From a checkpoint of a small transformer trained on Wikipedia.
Architecture: some layers without attention, local attention windows, shifted keys, exclusive self-attention, short convolutions, norms scaled by depth, capped logits.
Training: a variant of Muon for these matrices, 125M tokens, 3812 steps.
Each number is 128 + 24 x the weight over its row's rms, rounded and kept within 0 to 255. Layers, rows and columns count from 0. Numbers have three digits each. The size before them is the row's rms in percent of the matrix's.

# q: layer 3 attention query, 256x192, rms 0.0425, rows 57-63,121-127,184-191,248-255, columns 0-47
# k: layer 3 attention key, 64x192, rms 0.042, rows 56-63, columns 0-47
# v: layer 3 attention value, 64x192, rms 0.0425, rows 0-43, columns 0-47
# o: layer 3 attention output (transposed), 256x192, rms 0.0524, rows 0-43,64-107,128-171,192-234, columns 0-47
q184 109:141095121132105169149137114129136121076121129137117136136095142155113117108113133139101092117100171116143091170146114138137105149140147139130112
q248 107:117135175099082154125113103132153119137115141141187131110090142118128138127165167106141091125075160123134116144159100141097141125116127113169129
k56 105:129122132092098174160139115126150119113088136131118126121130196119107123084108140133131080097086121119120098141158107167128120141127168142133097
q57 092:081130156119119181101124150147114164120184160152129119139099124154132097121156101181142118119102133127155133147112149118171104106158155089135098
q121 106:099119164116118152151098130156140094127137115127123123137087150172136098145166080112132127150104122117107160126141129130113098084144124073124152
q185 111:096118119111160177094121145167096121121127164128105118106147138143175092089163136150170155128098116121135161153100103093141138115073108120150160
q249 111:086121145124144173115140152153121131144144128145113138111133121147130111136149137165151145119124145157111167166136156108152092127145135090115131
k57 102:079123107110158178105143131167096093126136181142114103112127110139164113093174171164162178124084127131132170142105115103162104106106145118130111
q58 100:071135134174117145109105107125109102115135120150119123112143126152132124106105119137160170149116152136132148099176122135137169119146122139158129
q122 094:139175113170111126113107123147160117186125148137133134137133145132161144133095111099122147148076129146163146112144110135134180119167161163137108
q186 120:110100148180106129133149104121112110156142133173150122102129099159121147121124125156143165129113135091141154071155087142163196116161144098159110
q250 098:090139149109114141135134153122153096125100157137121112154164119123134113124082137135140144134098131101135106055147093147136184136151108129140111
k58 102:097124146177107120115139118131134112154096142178146112139149120130132156115106111130135149133096165108146139092133098155145200115165135108185134
q59 096:122103131124178099114171121123113112141133096122100097100115144120068111113168123151138145112147098144123152123063132115157126118140098140121091
q123 098:112107145113136128138148121104104149127144107148139093139117147094067135138126126139154161148129124110097118131101139147116155107148115135107133
q187 114:146154087133117121118091151142128093134128112139116102121141147094043118098150135097105135114133124146130135102124166164173113112137128081128114
q251 105:124147110106088144162125082161117141122156092106102110090110168121098098139095155147091131123107140120131160103156164129148093121145074099124129
k59 101:113151098091140134132108130122133102161146089131123076118088118093061104100107124108114133119133107126138145076120139159172106117166105090140115
q60 101:093110114133154116069150122087078122130152099165079131129133102169163132161129143129104113096168146111114120123136130151107108134105134126151144
q124 104:107131093141168110085166161107148121140134134147068163150144115176180094135089189132147108108107143151165158134155159117120102125170145126110115
q188 107:113167129122146132095132134134121107119151107106131164093133123152113140095111115156155154130121139100118158144132147142082125127102120172148103
q252 098:141147083114113094101120124124168126155117166108153108127103115160121102089170150129134157157090166083079143138155118156140155117126140135122122
k60 105:096177092120150097073149129109145091142140122122136108114153149155128114108127123136141156114134151101119163137126131131091146137109129159148099
q61 089:148115166137126110091088108159143178116152104124131086135121139135092082126090117148079155125152125112160143110097133108154119126088129154112134
q125 092:122114154142148116129113155112148118161091072119148149115059151148106160134104143133132113117126114139144118149110132133147145125153149164116066
q189 104:120106135116126150128169172109129165108102085111148121122147122132092104181083148130160106130096126115150181118144174132168120153127128121149183
q253 098:131151132119086137118137135127111151132134105092117143141114128148130087157078133146170094101147141170109119127111136108141095144138151141156100
k61 103:128108117108129125101127127119118145134126079091132110128116102165094092164119145125128136104132118121150148124112174140165114136156125147133136
q62 100:163122146178116119142100075125121110127137145143168076114137116126084133101168079107127162111117109105057122135138133133059086100093134126104142
q126 102:145112115141134078151113147122140102094082117140142116136144124094093159096154102155151122115132157121101133110142134135099112142099175125124128
q190 108:153122111156165102163098122089130099144136142158121105132089126151114110130135115104166123141119141123133157157134101126102145103103163117145096
q254 097:125112134119144088138104113072149117139156157150110079168128120132133130134110120083170145124114128119107131127145118168103115108076153116112086
k62 106:154135142167135091160101114127158130142105132155123090148097125132101128128132075092155128136114135119085128157144123169085104130122174111138107
q63 105:114133169139113143163151074120131134084141139135116085126063138137079133112154103156142173141152165101120131190165114128130119147161085127122158
q127 087:091119112135083126139130134131177143147113149121120128116106178130128128089140135095119122124117170154117106139129080155154119128183116096157098
q191 116:100162123121127189156130092122117148110169150154117116136127115145051106133135137146118145115161148090128128164114133130180147122128105079114146
q255 105:107152140140128145129108118170118134139150149149104123181147131145080111119144086166155115133121150104142165163148124114170118163100088102136189
k63 101:105145132136105155152128105126115148112159151165079139138128122147059149119137098149157105148154159092123150194150127127162131137135070093125132
v0 101:144153144151123144108156140168106110101132116142102076096127145106130144084118076083091132134130081123129131154143126123110149120132081102163124
o0 101:132121129145125160086119143173147073104128123051111150129136120093149146137168087104140141147104127121104125160114050152139153103139107117157143
o64 097:158162162154149143180127108136075097104139118174080129093142113098070147101111088132102156107101115113134137126149159151116144149127127112157093
o128 110:102122126104116125143158119078137166130128080142159129125108120167174162151133160139086115131139180120153105105104176104131103148084128176090125
o192 090:143117147108113114103116199115107145124144146131147088119101128116171102094165149118135116125098082128110092124154133147102119117127133150103166
v1 101:132104129139124103105105169097106166117089208137135135119153108099157111137121122136147148137121133164117160117128131124114128155135119100143120
o1 096:154103116147110136161144159157126192141114164144128132117184105099120103119091131099121149169119115119150137116109106121125130166121123156071086
o65 093:124103121114113083092132131110123119125104186179143144147116136100134119134101114134129142103127138173068144149133136144098155135119144098128113
o129 102:119153148099160165137170099166120081154128058132137108150112119194082118082115103154127127119118116113155074132117116145115093127132127145119143
o193 090:099171158123137167129096141107084099084121146084153121107115126145126170134129123119163104148149149124135124146159133138144098172139133111147140
v2 102:121097121148110129117122116116092111121152194135137139094163153133143142182115096157117129112146115128205196084119162094129136112151119150170154
o2 098:109122119185139152115124137131101160108137135149121126108128125122141101161113097093150096115149148132175122112090134097128131134159154169139139
o66 101:144124121110091106121109121127089089096146172127124109084124132107126157193118086181130138132157115139179159076113154114117101099156135167134131
o130 108:165149129110163124155125122152112168139076114136096126151103147165134119086137174120133126143086120119061078191141109120166122169111125074121102
o194 092:130097146118112143129117183113155100159150165134160114154149144125100086090189156146138146120157055097120073163128133146150122087119156125141147
v3 096:114131133132133059119106135084110153119130124139150141144130141125146125116109134127084122143174142180126138102169129121137147086167097120132090
o3 105:100164115135113081123079116139143130071114164169179127134096169092146177083112185136124100162151133103147141109146154135120097108137119105106161
o67 091:167114137126107069147136125122106097121127112128133165117126123106096124113082131120100152144127146169166146097152143103140116109182106187131071
o131 098:112095125120141187076126180141123117128192121091120138118133132140138107152150103109118109087099143121110109131120106148113144154111133119098136
o195 095:134130146154145193115153089110144153167134124131119100180123138155171123176139096152161127134133117133078160133109100112119143102097148086139167
v4 097:168148169090133139128179112144141161129127138149152080113149140137116117153105125094143114086145144122141129153074068136091093140140145159121108
o4 097:119130127126101136130173092126137165132148112097141111145143122155139118154122117139118073094128117118155133143150070084128147142183111115143118
o68 091:131124148105101137105188135147166120154159130134120118101154129147120118180112149121126140122119096132136121164105114092152104113128168143090137
o132 112:134162110144115086120095150103129107139140144102129139122092119109164126128136113154138187182103146088073100069161190116168139113102115155151077
o196 089:040147130099188134156111116140112128090133148105095116116124124104095140139137081119132110100151201175127141091114118139115125125108091097113167
v5 096:144115137147139120159159147145172178117159124131164119125113161147112111131152094187137111113152113136091108115097119114112144090115099140111133
o5 101:125110149108081126146156101153141130155153131158158099122125149146137129164127074134126129109130149139119112077123118119109114111133106141095167
o69 088:128156100150146086148128134123152172106191167132134137134113141099106127097133115163101123118142130117118147098086135107147134092133096139196128
o133 111:127140166153149148121096102087067065171124099128113131150124090124135143144121173130154134153102149128157129147150108144130117156147178135140143
o197 095:114141126166117131130163167092140126114086113107102160094117087167173127131168127161114147140124120157118102129112194123136135151101144145099113
v6 098:118159130144162110106094120133087116130114130155102102086146156165178128109159122127128127129119101126086133124107159157101117097135142142114138
o6 095:143123124084103125115133134133107110126117169113093077100113167132122166167124160089144170110143111130110130114076168185124156087137164104176097
o70 102:137119120144138090106110120114103108103120157155129122114139147183156109123123104150142144169124122122094119137134151134098111127121127139066136
o134 099:135130142113131154132163138117146148131173113125136173107110106113106156144112138176143150122152127096161140155096106111150134168105131128116115
o198 093:108145120144132142146143126120113159168120115112129113142168107091089106121153114112146085134131140164122166129117140092154122150154125120135132
v7 100:144144107119110148165134122111094081068142109138127134146147079187120108086132111118149111129130116147154125160126082082130125163134174144156099
o7 099:146172088092130072090176103143150122169167149138127160142155139153134103116131113158109122119128144141142137150103113130125151119149092124140053
o71 097:113113120114116171185127118119089088073124109117140094135116091166145119119113147123158090153113106143140131138152073105110115142120166128154152
o135 097:107106139124124132127126122104127136104155146147112129118108150073151135135167181120116158123122151137109126102122188140107115113125115105134141
o199 094:133172120176110051142113122142109123130110146157124148151128107132090116114107106100100102105135131109135113130130125117185158123149120087128169
v8 097:159115132166114112154128105117099131144100158117129090100112107078173178172128139126102082138098153122121116167152152114090110113089122151114129
o8 109:108142112151103099124169131126136159071093134098127119104135148106094137151126148135123080115158172160113143136113081111113121101145088106095115
o72 100:171135128121105123147128095114112128161123170140140098113102120121171160184151136115139107136083128118120106156159146117106113135106124132122123
o136 104:136160144169120174122116153138141129132168093136080131099127115164105106091136118112128164106120110125166162084123123139147108109147121117131171
o200 090:138151177168147172136099144141125118142139134107148122162129113120112078063083108180097161115127139127117103115131162137096147130126126166118115
v9 094:102091073135114087145097150154113130140152111106127102126157118098153094136112125097112161128124105115126155114121138078132122145135103157106115
o9 094:146128078106109080138089158121086150122155110124165104153164129089119104115096138143117141167119147125078137109122161102137115145125084109146159
o73 095:104079127143128105119122138123131105112151112113129142114120118110144123158114169068119142117115103112132154107128134088173097135149135172088102
o137 125:147146169142138192108133087083130126132116144135119104105110129190129166117147137142130130151159140129113120162164112143115114100118146117146152
o201 082:145118108130110153139125084111141179170129131124132097140097137107105144141124103107128085109141118126113146123127095132111168137057111102125091
v10 094:174106164126124100116121145113126113127192156087110126129112124147077116133088115096134111156106129084109124129117135124116129113110118122131146
o10 095:131120154160164145129138137098126116146144177096144136100115136133077157191165151118147128132142081146142168130121103176142157105113172122107093
o74 090:195124136094115102107147144149110136135173134128122121137108148113094107094087102103131122163144111100074107136122158110091144111115111152128161
o138 109:093136177156139127129117074147133135129085101151163172138131109115195114119128138157134136104137123156139141099140146094176118156152150115091118
o202 083:101145161101097128152124188122136114120134145136163148130135125102108104114111123126118112105130096105162139099131167173135117142169121167156142
v11 106:086145143134118119119135119125159117136108134140110127135124064131125187089103152136115126117140166116098148123126112163133158088119140086185126
o11 099:120119167099094120131139165102166104141109153149121120158081109138137152141109140137126102140120114128121156139178108117129107096109133112101128
o75 109:100165118124136137134160096113128113126114128158127128119139086129152166072083129110102151146122157139130129139125103144134166095130131097197096
o139 112:187081144103140100111111103132164174136163169114166126106128162124123116155174074137122118124127129131162090146127163134131102128123104129123111
o203 085:140171130133147128177119155099111184131151119095078109138138127137085114129129143135123119094150152113121115124125147111128144161090128157113121
v12 105:126157150144124134086107144116137140101155143133105136117134119137116159145093110132137147101144145177139139141138107133113153148123182162132117
o12 091:126145164134119115140140152132111094109176123137150160129116102117118089140105105139116161117149127127133124130144124132125132146136165142106126
o76 094:109132152174115101089139115151140131125150095116126102138120113142137122124111139106104141117092157127124136137146124144095137144144164163121099
o140 113:139083081162140163147142101154182117165118134158144133150166140122100137172090112114148114114129136102090126110123124141157143130120087085112151
o204 109:114137086125092164138105145112124145130118134106104128057095104114144114077126101131144122124176147167176128146158122107161136135095103122163139
v13 105:106154131135122131117111122131124133114123142157126126117149130134128164119029096148120094119144131153133121117117130124139109133127133111102160
o13 112:130141141157139144115137153148139155141139132138146159133145114132100153144114131118130101128123152120099154137135107183143147130151120120101127
o77 099:098134128145120135138133100084144141115136095172136130100115145150132153093127125142115106114109156141120097095158122113108111108102137138116103
o141 108:160106126094180124129154139116140125127141139113125097138145146114173104123176115144129133148119139098107134123111137106127133118124112131134133
o205 110:067118158139120109100100131117134107096164146152147106111130106126111127143094140086155129117186139135154132139121142142113054172136140094157172
v14 103:123147187087155131093079126108139138089122120143164104150131124135182097148134174127112153124141087113096113113136153149132146142130097132139143
o14 106:109147171083128121079121169098177088120129121130171137147114126126152144123121161130145151122141102154111109114138133105091125144081099129113109
o78 101:135135147101119125092091114142104146100134113153162108157166122128142128146144144149134144161138091144114123109154156112130150144126149155148147
o142 117:178126101124139123152159091120140135137108154144097147139113106087117148105163094136121131133114130110144147178144119105146109124119169125115092
o206 091:136147127164132147131135117116116127115121139108082077102076113152098109124135105132140128084132153136145132145134132185122106117099090144168133
v15 107:148052151096114112129102129095154078127152100136136154126150115126117149087147156124100186151160117126104134089114129163136145143149136171129087
o15 107:104112175144146078135126099157131122118110129127107124128149130073139146095120086156108159118134118138160139122132149141125146135149132144138119
o79 101:151104140117132121156128148125153079125139131162133145172173123155087107140119135088121157176118118136096115108086142114163129143133166152156078
o143 109:158161099122119189083143136092127170133119120140119105122065100118158108118091143161132112080143159121132117177112121110115126127120107124117161
o207 098:125127090116152164125125107104144099169119085127093155151165152088167149152095174153165106118130142143120167114131100131109115101133115106128105
v16 108:138127145139126124161130151161143114085126152148169149114106125145189147138100109142147152106102092098134109090117140142156096151095132131127113
o16 110:113107145118104113126161100168179108130102163101159123093100119132168116130133135171136167141084151076119124109088153121137170165098076087071110
o80 106:141109119101103099169148153140140117081139116129130170136128120149186137117130129176140123110110080130128105104129152122131118124144156136169119
o144 109:110165131103120133142102127129146142154141098130096111118156135126045097109114137099094120166139111168134127181115118111111160126140106128115127
o208 100:124156147138148154151081118153080146112156126147087137134148139119083111142149137074123135160111146162171159111126117167166074098096131132148131
v17 102:110150088139143147103108177137119140152105112052125126134121158126119125091117142136144100129165140132134118101117139098110139158169126134125112
o17 098:099105102079078154134146140141102170126167110149097140112128129174105153137164127134141098149145135162219127152107116147142122105112139112078137
o81 097:133110110136147144084146184127134162150100137092137098151167152119114141135134151104122116123131138123096151112144114076124138131151141147159129
o145 111:123159125135168109189120111137132107133130107125103113143118107112115115143146090130135106137116141132103125174142113143162082130112132134082147
o209 092:155125104115118099118141150141150133090111137098146143085134109141137150123103096133138153132106091115094114137123107141108172135128122149123099
v18 106:154101116124162088118149099109145150130144095083147109106111141190113143104148115118117142116118117108083169112125132110125146158120112077123122
o18 109:125103131139084092138091142140152083128191139132093121129101123133120145142135107122117135091130124156123157127115138133175095124105165117110108
o82 108:133096100135160088131150117101173183146155109099156124127131120191127154095115162090106141113116122114087150123132119085110126134094105085129139
o146 115:090147118124097185119100128128084137121123129135121109140109117069190086140139135114156104143124157164143074165130149141107110157128138149128143
o210 091:119123165123130146105114140148140138165098180117147146154157124123070163105156091151113142139140123117109100112141175154143136104101111169108132
v19 110:126148112080169130108119150153166130136125109116139143091154111119119128072129115152148146127143116105140113113123135173131091115138135156136118
o19 106:120112094101156084103135137142166130107121095118163126121132145121111122150130137132125191172160086151115097168117138136140089125124139127122143
o83 095:123153115127143155096128138160139124123056124129134158109159110129132173116095107157143122096105139067129131136121136146112116142145138171125117
o147 116:106143158155127153122136128089098129136133159144111090135076130114166124142134135106135104107110158149131166152137120124119151124110108134133137
o211 089:118158108112142089148128106128111137074173141140103124128126117113098144112097118157119133133156121124169121080152103102173148075113128121121113
v20 097:124154116138128129096145146131147116135133183134128110117128100157139128118159108166107109101160119157102130148135124131132140137159169092082120
o20 095:112128107109147178095114143156122116153120098121134156100123137148127096113123129128158107106132136119131120115142113149141131106123133129110093
o84 097:105151152112117104133148122157115122157151167106096095131091113149157141140164102175094138136145076173114118149088106110131140147148143113086125
o148 105:134127122123129120177125108107151117122107084108121170147167090093098159102112174117137114103109135107138102124127127152158103120121143149182126
o212 092:086166140147140150115097115056116115101136159156152089123150156082144137131098146129151101152152151136112150122109130144103141138128115111137146
v21 104:178112111085127125113106115122104150127198166102115118141142132121120107154167105129099138119145146140134162180172110163175130160115134108174140
o21 098:105148119121128140072135152180139108109122139109180143111124118127095134083151097099136165126123107108117109158071130152143111164113139128124168
o85 112:159116121087093110159121116123091174137207143120103093144119125135140107162147109153115115141140115139114153147159106129176077118127094120149121
o149 100:069103119156130146168129117118136098110106118138100139113158101134136148149106130118146140084140162160135155102144121130087158122130147097103130
o213 104:116143134122132128157139104087163137142113149116093111162098140140108135127097106159087101129155164123130054106122139163127120152091139111124150
v22 102:146127102097125106120114142147166092180139109138117146117125108176163112123141082130131112158170161126111146171117120132150138164109111164110115
o22 092:134136125110132095042138116140122116147117115109135120106120135120150165119143114101102118132083125157150142121135156125132092139120129159138151
o86 102:122142135117106117142125132140161114153129113127138157153135134181136113128158117162150123169138161148120131158079061129145127113102117131138117
o150 120:113109113135137162154111099124085127116113124103128092128127129040106127094136165150122136105120108133124089091165151123099095137122139176118166
o214 086:151097096109127144137161132100147190125121158137144169081126131131116104128099123120133115130138102124129158111145148126138183149157107116074105
v23 107:090165171091132150192114147159100104155127139146118119140125120078114140138110137182154099145159127150129146130131153107138147128154148161123090
o23 114:165154168081102190156124134164117130154135143129134127106150139138100114101162125070097158136133102109132167164115112156136166130104185110099087
o87 102:115144129108157136170110119126100118119129122133132124121119095088142156130110134166141107162158102147126183109119143102131077144141127163115114
o151 112:186108106152098113046123123091155131121124138126101159124130141143140106131122135120125116059129151122141108128121097141145162121104119145135122
o215 094:116117144137103073130095119111105141147161148136141136098117148119179145136110112163131133135136120116084107117174117146164139146131128120163154
v24 105:131129121175118143133109119165132121131161169110110096115134135131125141136132095127097128105122122095108124110082182105158149142115128143145126
o24 093:133114154119139125094140111123130169124147136146122140111168157145119119122092098167111130124114133103125125061126171106133135115124101114110116
o88 107:118125132156116154174098110157153103115154136104094153120137093104118127167127098126106144116115127132102092130087151143185136128138104161112118
o152 107:121118090110131102144123151114137118119095087166161116149116172129162126101148154161146126164133115138138119203141071139069125105120143145113158
o216 094:161150095127124099126151121122147135137125136130100116115089120144098176143098169112111114122126136123149131149185077123127129139138161136129125
v25 099:143140121119140097132138133131090090086101188126129164135128138133122100105101101149177135133152140139135164119133133122159087164138150102138118
o25 097:122122143112098131168142154175058126122111119150159099131142169126117079112110140086103167143141157129085154122136134153144089109125134154116128
o89 094:146134138107123133104132113109130100093116169115080187081132130126156111104087085157179135143123107172131125128138119122139149161127096085176136
o153 095:118112134136130191159137133123145129159145065152116118151108121087116115154176147133110134107125109081129130118142136133066145083115097119111131
o217 099:104142117130122117141098147149122152095087171151152114129143137114094169136158131092141094107128132129166108142092147092158124128152143162111136
v26 094:091148087091129082118122125122157120152165162135137060110098139104106109090140079127103119125101142125176151130112134118141133135121106127131064
o26 099:154112134145131124170142088129145117088148097105113134094091133124098094073106123157134108134110129130179158151187112123125151148132125139160140
o90 093:084142073088150094118129132157155113138114153140092096131131109107146159106141110160084114153127117128153167136110149124178113131108101096128082
o154 098:176119136127171189131120130110114136135124119122155155138156143154123143130145109090142125133141125127104107109122096134101147130116139129129141
o218 097:145133146121144166119076127163112107137108106120153116094109134108168130153105127120136106086110144163169108131137176087093140137190144166107142
v27 103:109122139154141149140139106118115133153109132120110128182149126169093114155097130127096110151090151151122076158115148119088081136184094121095141
o27 104:114137137147113138121156106136112175146153116146114109121132139126115154177113165110099116127133118094146152108097116104088176146169126125122165
o91 091:125140153180121152127109143118112131183103154126137148157155132150065149160087124142096137172097149160114095151094161172115078129154135113103139
o155 104:185126104149117121134127132127117140142138130133083094098111114077203121075145126130149123131110110111128152082140115157144114127098142143167098
o219 093:125083119106132127138129120105128106089097125126151141125130098100178087085156115121112106132131166121123155145149123119125128161174131135178114
v28 105:126119139118115157163102102124132101129107119073132122139148151145098119106131134137176095155135120130098129134109142081124160091157116081145140
o28 100:152111138137124135119105134127087111145166143165102128103119131125131102124139131136153107125099112109124124142136136172147147081141148138146132
o92 100:120134136133130159126106133093157121115125084088156136124146120130124143089145131119178133127140110111128135134148115055107137100110112088170149
o156 109:163116128132136113076156143129160118118151120166124121111138116121187114129143094155109131107122155141131121144105122163125103133114140160139104
o220 086:112134110114124054114144088140120096107108154104119116134116150108143164125129119132126123166145133124120108128123118132139146087105120132123138
v29 101:136115115114118079110176147148125143187103111121132142118140157119105186164109115134152112127129145105142096136130131149125136138126126123107098
o29 106:133113139140157147161116132147110135127123173149150137135108131123121108153133116088125126136133156092148120119151154139161146147123107090116137
o93 105:152121143154128089103148089109102167132107103143126137132161131137109190133129163150147113088102118092160094141121155148138143093131129143133103
o157 112:095151151091143178147126148095132124105125134124099123098127136114154116083139133137114146140117087162097134085145130117113109126130143141128130
o221 099:091113118128141154077136123136114119159141088114159135137113150141126073139138088113130117171113119150118177136123117131149115151157157125137105
v30 102:150127133138128145105116141098110140138132113155138151159103130159144152143127132118085123168148112118159172163120152124123137142109114147111114
o30 093:115160110127126131101141169144142151108138106149154129127104115118139128125101135104105099150109169117138152127153142137161153147099097100125083
o94 104:162104163154119159122148109085102140134127137136132133124115144142101170120164111136105132146145073118125153135122123142144118149154146161091086
o158 106:101157093140102107163131090149100119148131128132112130148144114120123123129139133130132136123161182135151097133124120149126122156137113132130175
o222 097:063085131103126118103123133159110107122141108108152112102127124111155110106160123157135110145128146118119151110155130125153130125120121123163145
v31 098:131180145124164102147154109144115104111141108169152107114110126116110150159138171136128138102120170137109143096145119144112128137134110122119166
o31 100:154115151137149139116117086118111108153172115119133094120122154138110157146142092114156112126137132124106123108135129119120141113153135130112112
o95 098:158154137104177097120131127152143094148116133158171107148114128099121120182111117099128171121086174153123138112153101118137168144106114132135160
o159 106:117107073165097190157087153095123147132124158156104137142137148135149135080119133095130130131175098133131058163082127143128118161098116126136148
o223 090:067090094116155117100142083142150104104127121130090157087107111140142135088140128169146086148161128091121149115114091125125106129173112099089143
v32 097:083132145140143103099150139151119155083157123095137158108149140076137168083140087145130131095113126131136127111144147137124141132113087119154150
o32 096:128105142132121110151129163097167160142128139150182086111113160145133164131151096168137113140143123123127106172105137154097120115119100115119141
o96 091:089134127143104095106144145149127152080138164072133122157169138102134138061118116111138173113131134127119114095143161104127152166110068143167136
o160 109:186131150128150159134094129104125115142113106148107127144144111124111140143140177128161143108154156147116123118103147113140157139137160104113128
o224 091:149121111108097114121139104173139099138143079182149148134112123142105109159125113143128137129118099128139116117129109137154092081131187158077134
v33 099:099135143095163137128134147143169096123105142144125159118082111129124101110113129093157092102109144138085156133107137097160137113118124127146107
o33 102:120115152103113113172119116175146072162103173150113126101130115148143068087131116130140099131133119155097111105116113131154137139144104113152138
o97 091:148127120146127157067119168149161152141111110122085177116145085119116116082134118104179115078137163144114169103078142099170144092138138113125128
o161 110:136135108114118106145111148115098148143139101096148097133157156125133131136104144128087127152127137094129102121136110149050117189122129133096154
o225 091:106131127109148073171124110135119130108149176124124162132093170141125152140113115125116134140119085137143107140105137090129134114106133176150121
v34 099:137123160144150155109113145145114113129111152133058141151131093112125120149125169105173103109130151142133154093127100134112154146129154119143134
o34 100:136143127147116130076125168151145106104097153139100135165069136155155156136136145101129106116134133113121095126101100141151111122143139167149104
o98 108:128133151175128156142109114170123104143090112152099148143146121092152093153087147127142155116099170114141165092116115105089147156145169105151123
o162 116:083126125117133097139115152122119128131146126108160129126143146160112118086128086104133147129149113128127131181102149125143110122131114131105122
o226 095:176146140148167076120145099141121129134141138189126102138111108128121125152115122131154110138128155137110122159158153142124139165093106124077184
v35 094:094135108093068146107110173080065106131150127115169119118133126162151174121125102155121161143130078111124083095131107092124130154169108156122116
o35 096:087162110123123180092107110154100148134120117167122098104136109166103132151118107102105174122139138119107096090145134115117118119137134148128139
o99 091:119115102133097101117147155123105117149147126108139115113110140164148185107170112172111135127122101102093115151158114104139167146131113179157145
o163 112:174168116164154128122095089133135132126124095127112152154144118084099116133116141095154139127116166145113158140146132149127117121092155103120104
o227 092:105128152119148170088161153120177114109117109068154133123130109141138093123142167116123106107120124106141131170148093090149106143146124127113117
v36 105:136167150104121126144095118135138164145100144148152128125189137154118129140124110139093126137116111135131122105083100117113140088108105119113157
o36 104:160137144103120157150125106155145128111115137130162138141153105138153131160109153079125133131105144107126158142146130107112135129076105120132125
o100 112:123131152092126135188084146172126147132123135151123146101175162129136156172154100130070150171129102127107097106104158124137141090140134099109142
o164 111:099117151162135118087173109079131093130136120107116135131109139077157102119098123163144119134134118133148123171132140145092124129164144101132141
o228 093:136132085134126116098138150139111115119138135103121131103103084109129135075093114124145112099118139179102175125134109094127138142120132177133093
v37 100:159149151128174136167058100140128096132120126138116168104144116136161125079088118117118123092144144162120112134122128156119109147129119162097112
o37 100:109179124112147119139098131139124129101158120125115110129136097110166157100103097107109161102138133139137090117116139151143088138130157154100126
o101 097:151106159160143154121101136143133117122149115130116186128153122152150134082146114132125088100134139169146114134123148106135131139094105157079093
o165 119:061131119110110092115152155100097153120097133104158080097139150116124147137139140126141137153120114113122162090149124118138111111134116094156157
o229 090:136144112114127107145156117149161146173102128120142135166110137114077095143089110132121117119088151096094167133182141104095153148159106102168157
v38 095:142110163164112129107128132127150133098130118150149137131151147185149126149164164143128105130109141089158115084154095097149134105156127110153129
o38 099:121161137147139175102152146159130168174074104115153134147125126128136113122114156129133100099137113110118126093128095099104154108138114152144122
o102 104:139085094158115103101102141100118111100149094139161122113105144141154119125146143121133147145150115104171096130161143130119131113151121099149175
o166 112:112152119111145103145115114174086121131127101129132154127140143115098122117090103106119104128148122147124143184108131161124123130142131156096127
o230 086:141146177120131100162172132103142112107091202088124125127114155166165133095133146104114145150127158133113129118128137134125109161114164103133106
v39 099:157135126135134140110128112158094135167125120139109119145157123120126154132123080126141121125109137142136130120139096113122144135142136153107099
o39 092:114126135125100115097126064164142132143126125159128123136116119148101087128125099111124147162147111138134121078173110139106098137128141116139144
o103 105:145134120115130153117133111126065122136129120137119119120113115096135152098132130121108122111119128139165145123108123112137145160140129122122086
o167 118:086151149140129114153119139105140112141118135123130125098131124137095140109126116087138125106130132143115119113086143149121129123115114118154132
o231 088:107083139135129157146090128125133178119142089090152143105154147119118128140140111161122089140100122105124099200153147146119127111157120165121077
v40 099:120112110135150129099137161155135111098156124147132190101144124143133096140148116142100164113186125115178102169074112087184131143129122084071122
o40 094:124113130138125094074086149087147127115162117137107142130168094126106097117135147150113150119192128191135153153093092105163131144143130113095125
o104 098:127134100162165120122112131150092110109103136134069150116150144126135117166142101122110132137150137110187102178107141096127159127179148152126145
o168 103:126128161140120121168148102131142115129106165122135101106105127094126139128164133121141120138151145113120134088174156140053115122122088122184110
o232 093:159080135151127178133132149113131138156149133150142169138136105165126150147170157088157103134124127094077136119114131152150109116115126070142104
v41 097:134112172151106123114126168181103123104139131153125147143132107160105119096146127091087131120097171104149110165103110121141163143128176125119148
o41 093:119113142144139085111181104130135109084148144114093126127121166144112128091121179159082129132124132135138090163096108138120149154144101150138155
o105 096:121119159168100124096112176182127127121120109135122115172101125132128101140116109132077139114113148111127109137131084115129118110092159172117149
o169 112:181130091134148126140130118105079105130100140122141111107139105113128135114111110101178102135131120122113147104096148118142129123122099127114100
o233 090:175122120148182126180137134107143131153101147150102120171089132124113136127177121067123116112101150124166126121124171154122107145092140061128148
v42 100:109163148130096092134136111142105139103104136077084095116103109141118100088143112122143153152155133143134118126057108155141153139097146182112126
o42 097:141132141115128136121131141123115106080154142158108110116152114126122142114159130154134132187142162134135133138071128130124170110079123160134120
o106 093:121146160148103121113118114130136116102117143071118101104119153143104116110123133114141135148130139142127064156110113145166118129073151128121113
o170 115:122111135134156195130098114144113123146141093149131132156156113109141137134130142137121127106109129127125145115135140146101119145129105128154130
o234 087:118126129106171118148149117136141132121117099092094151151124051132125126093144184136112141097103135120151145107089158131134140135095160154102132
v43 098:109174109148147098117142155090123138118133122132102114105155108160117133127141126128122098112127129101134127105152189127130110136125154133206148
o43 100:130154135144126117147109102107139163170111119137146161136110092133114143149139106106105089138112125124151155123141143128117139133133114105170175
o107 098:179150119119130100103161150108147134080140100076114132164139153151106111091140146149109154114142129118109112143165149115126138102107141155156117
o171 107:129106141095131170130108100135136144166125147144121133128136160137128115151128108096126110127140135122121110117113122118158128159169115112072114